config.yaml
vocab_size: 1024
norm: "rmsnorm"
rope_base: 10000.0
attn_scale: 0.177
bias: "all"
init_std_qkv: 0.0421
lr: 0.00434
lr_head: 0.00666
schedule: "wsd"
decay_shape: "pow"
final_lr_fraction: 0.0
batch_tokens: 32768
seq_len: 1024
train_tokens: 224200000
dataset: "wikipedia_en"
Each number is 128 + 24 x the weight over the matrix's rms, rounded and kept within 0 to 255. Layers, rows and columns count from 0. Numbers have three digits each.

# layer 4 MLP up, 704x256, rms 0.144, rows 677-691, columns 128-191
119115101117131101064119150165125123119121120147102123110152184052156133105139123111172125155130121122118126095128166128106126101152141118051113143116104154108068091129176104130145091099137120
132136118120152141125134137134158100113094129094145155089134116153160094099127105127110122119093159131145128123093106101088152133105107099130164142130112087124126085129111095136149100135133126
122126130128133132133171103086120161116110094097199127111123142104142136183151121130144114126139108117134101088133086119127146120149123137114125128135129143095129134159120148113139105166156121
128168147140145167100136142172133099152131099129133165117112119100112159133152105124160139131159157188140150095125173164111158164101155110139136154140124124117117132144126107139119127135103120
136141175145158125127115112156105114156115138084096119116178125153131142118100134156104180152092138132142145134135106163076132128085080086116140123128147132133133129148112114134104153144108122
118106155094155135195146055107129090151127147129154109118112060121134151153160135125151102086159153131155092160095091140117138154140133137130131124094139161110133121140132156182128124156106071
157135137101150129103125149120130109105147083081131111117089127127144118135144148153155118145125144120124108117121106158107102117154128098197137107108147114108111144122069153131159161123121143
101129159182127144063135110137146134105085119138093131122125081132138136098123143118173090140124216162102144147110084199138101133150128089091113107157138144124154125107153138157129099174135103
128134085132117149127119057140134125120145145127093129123153114126158144099137164109094132076159150112103127103125134118115128165170110166103105105076101074112097125099124081131138109111121140
110156109128136103119146140138154101125149100109115170080110119172107145161139112145142117093120116139072092090146150144135133131091144116122148118148123116142110096183139142131127164079141121
120105130146115090093113123132108074134145110101136123130112107132104124139128131098178109097148115144132112110056157137123110067147166095155119119126116141112125131151095150159135127128135082
132110161164186134121105089132085100122141146151108141079109155135108144135103151097117113127116107188138141141155140175103142178175154120117093140099097119119106134138154127141126106146095110
146118115110071146114131107117167106122136095142130111164115178122159109143117100112097133145132090108119153138142201105112122158140137155136090119154158176119153127147095178089132137149126100
118184144084127147167134107118119146138131118098170171127098185149096065176133145117128153092113114113181151149165117102134139137160126193130124126151124114102104133109114144131126111128165094
157138121149113117148146150190127099128099153146145197163165129127093141073121130131119138141135144118118116095154154134124130118183154141141166142098165119094122120111128163091127142139144117
# layer 4 MLP down (transposed), 704x256, rms 0.133, rows 677-690, columns 128-191
178161167117102121088140129102141156124087147114110137091091129116134138164118124087121161115170103157085128120140141114106178116142090130080084147127106116098142133147100156114144156110152102
151129139133107169156140129159180108109147143133151082125136156171148118091151115122134123124130099142114157119134130095116116115136134085101174074120165093139163161113143095110099129154133099
142095136142094134141094140098116129129165124116171129142125155139095143140115154121115150130138139121137151167148137044122100110141123131126117156112126110172148163140127105110102156125082126
112130107164093156162125139144145162159145143138165125125110158148135119128124130122121134153173163129139143145139134132159118148158139152100125132105125114143174113133095163111168120178114128
108085131100108149102125158134072161117143117100128130152134154163131149160106135106125138152139107088123092157141115073135170142082143103139123103149162128106124087129118136165113110120086091
178136091066172167151123131132083122117082131112126137116066105138124148120147101180128122167123156140138150148177089129150145126120157148126182149130126073119136117153100129121097158115168071
113147166091143120100100116176124137107081134126105092113146167153138178143122134100124106142141130169151160111086148142145119109131126134151086124098105147117107152133163105129115167127164126
114146109147111136132103097150084167109141142097109120144160177137140104115102151097131152111103178123144148146110154138125119125162136101151122140146146105112101133122114128118092144114111158
113099116155171160121114149103123118149129109149179153083137113164095141163159117177124127168125154123114135099134127101155110116123120118133150153081101161124110141145149106154140119112170120
163128119168104124092111109133119133124140112139121126127150144146152141120143120138139102158090102135109127140114120131117132095111105163111149142160077127144167133178131127115117125108143189
112096089125180147144136114108103151110109153106102106135134136151074107135112165136118140092141140072152098094090147120111098142133113075142149104122081129149105146124130124112110143149119119
087139183138103121141150118105115137175111150128087076123177136113111171170117106107148143133123116121157115168145081107111131189140162129098098093167161135120154116086100150125131155147078094
142131068120086095106131183150122126166129092147102138138121117104147116126167131158066129116083138173073155177116108096123132126094148109122132155104177148137150082137162101129147105079103101
122109132104121161126102134086144112148150123114120146120112115146146129110129086163086159093130102168131129131088134092098109158129145104151074101121099150135113161098143114086162113080102112
# layer 4 MLP gate, 704x256, rms 0.142, rows 678-691, columns 128-191
160092096164134139151122130138129102142141157139132117132110135150134100122105147117125153125132123128132121109160144119114100139189124134159138141106134119139138155154158128092081102116179080
161153144114147095116126103170125094149109132152119171195165106118132114130122129180130179104115150168131099105158149154148126131123098106144138116110128141144165123175116129140063126147147137
127192166129091149134139112140112150121117174093147140150132110143121092184112142130115120127099113191118137081137098109140109138171127135088134091133146141127102115167127141166121128115161133
151148107134119112104131158134159066159127116114138132133137104139151127123150128121113094117100162091165148129152148101185125152147136123160145123136160132100128114138111116132149127103133092
130086155115143099113127148169122134132164135166112137093163133163143134097155101171106090115134128123093161131120126137179135146073128112111109111127108109145161148165145112110157136204121118
139113124104106123131152077122095111133114146132124116162122113127123112163131117090115110145083132147135097096148151132129108142142122152124188152160128137101160129109122086109102108182106114
131134151122148138149134139134166085127173134109157097128143111138113118106119120096110123196104115160087101111110113156177112133139162111135128103173095138056162086110112105157092110093114118
137140161150125107131121150128080146104131113161117145119090105094116106124121153114144126129121170102095128100167125104093128095091120117099153116119114128135162114117168116098110124141113117
083118110168135118122115159150147118105139106165186139097131080136099115139098122141136163116108105103153120102136090137170119127145143150152115107136110126118144113123151140150134094187122113
115105114132184110085110133109175133158126151121109145120117168151153142126157155078125135138123087154126121125115122126116127116153116117134099108118114121145086113126147100146128158127128089
169149166134171098159118131133111156132130121125114156085105151085095165094135159090137149125105171093085144174117108133127120099132124101093159129119107129133100146121149126154150096167180148
121132042121105173101077151189142154123133073156133173108134062124117106154101138097128092105128143104147122140116089132191141169138113088148102129176101132144084149154160071125113127148152149
115123151129134154127112136104140128156106116122126108145106117098166144141122124173101168144138114105082119119112140150117129133163094112116171090127122139132148154148115089174142159146134115
155114119099136114106118089166126118093095122133117106113109132101134133120114116114151100135121143162154145115139102134132114176058124134115129130132133141161125104157134111151123106131112108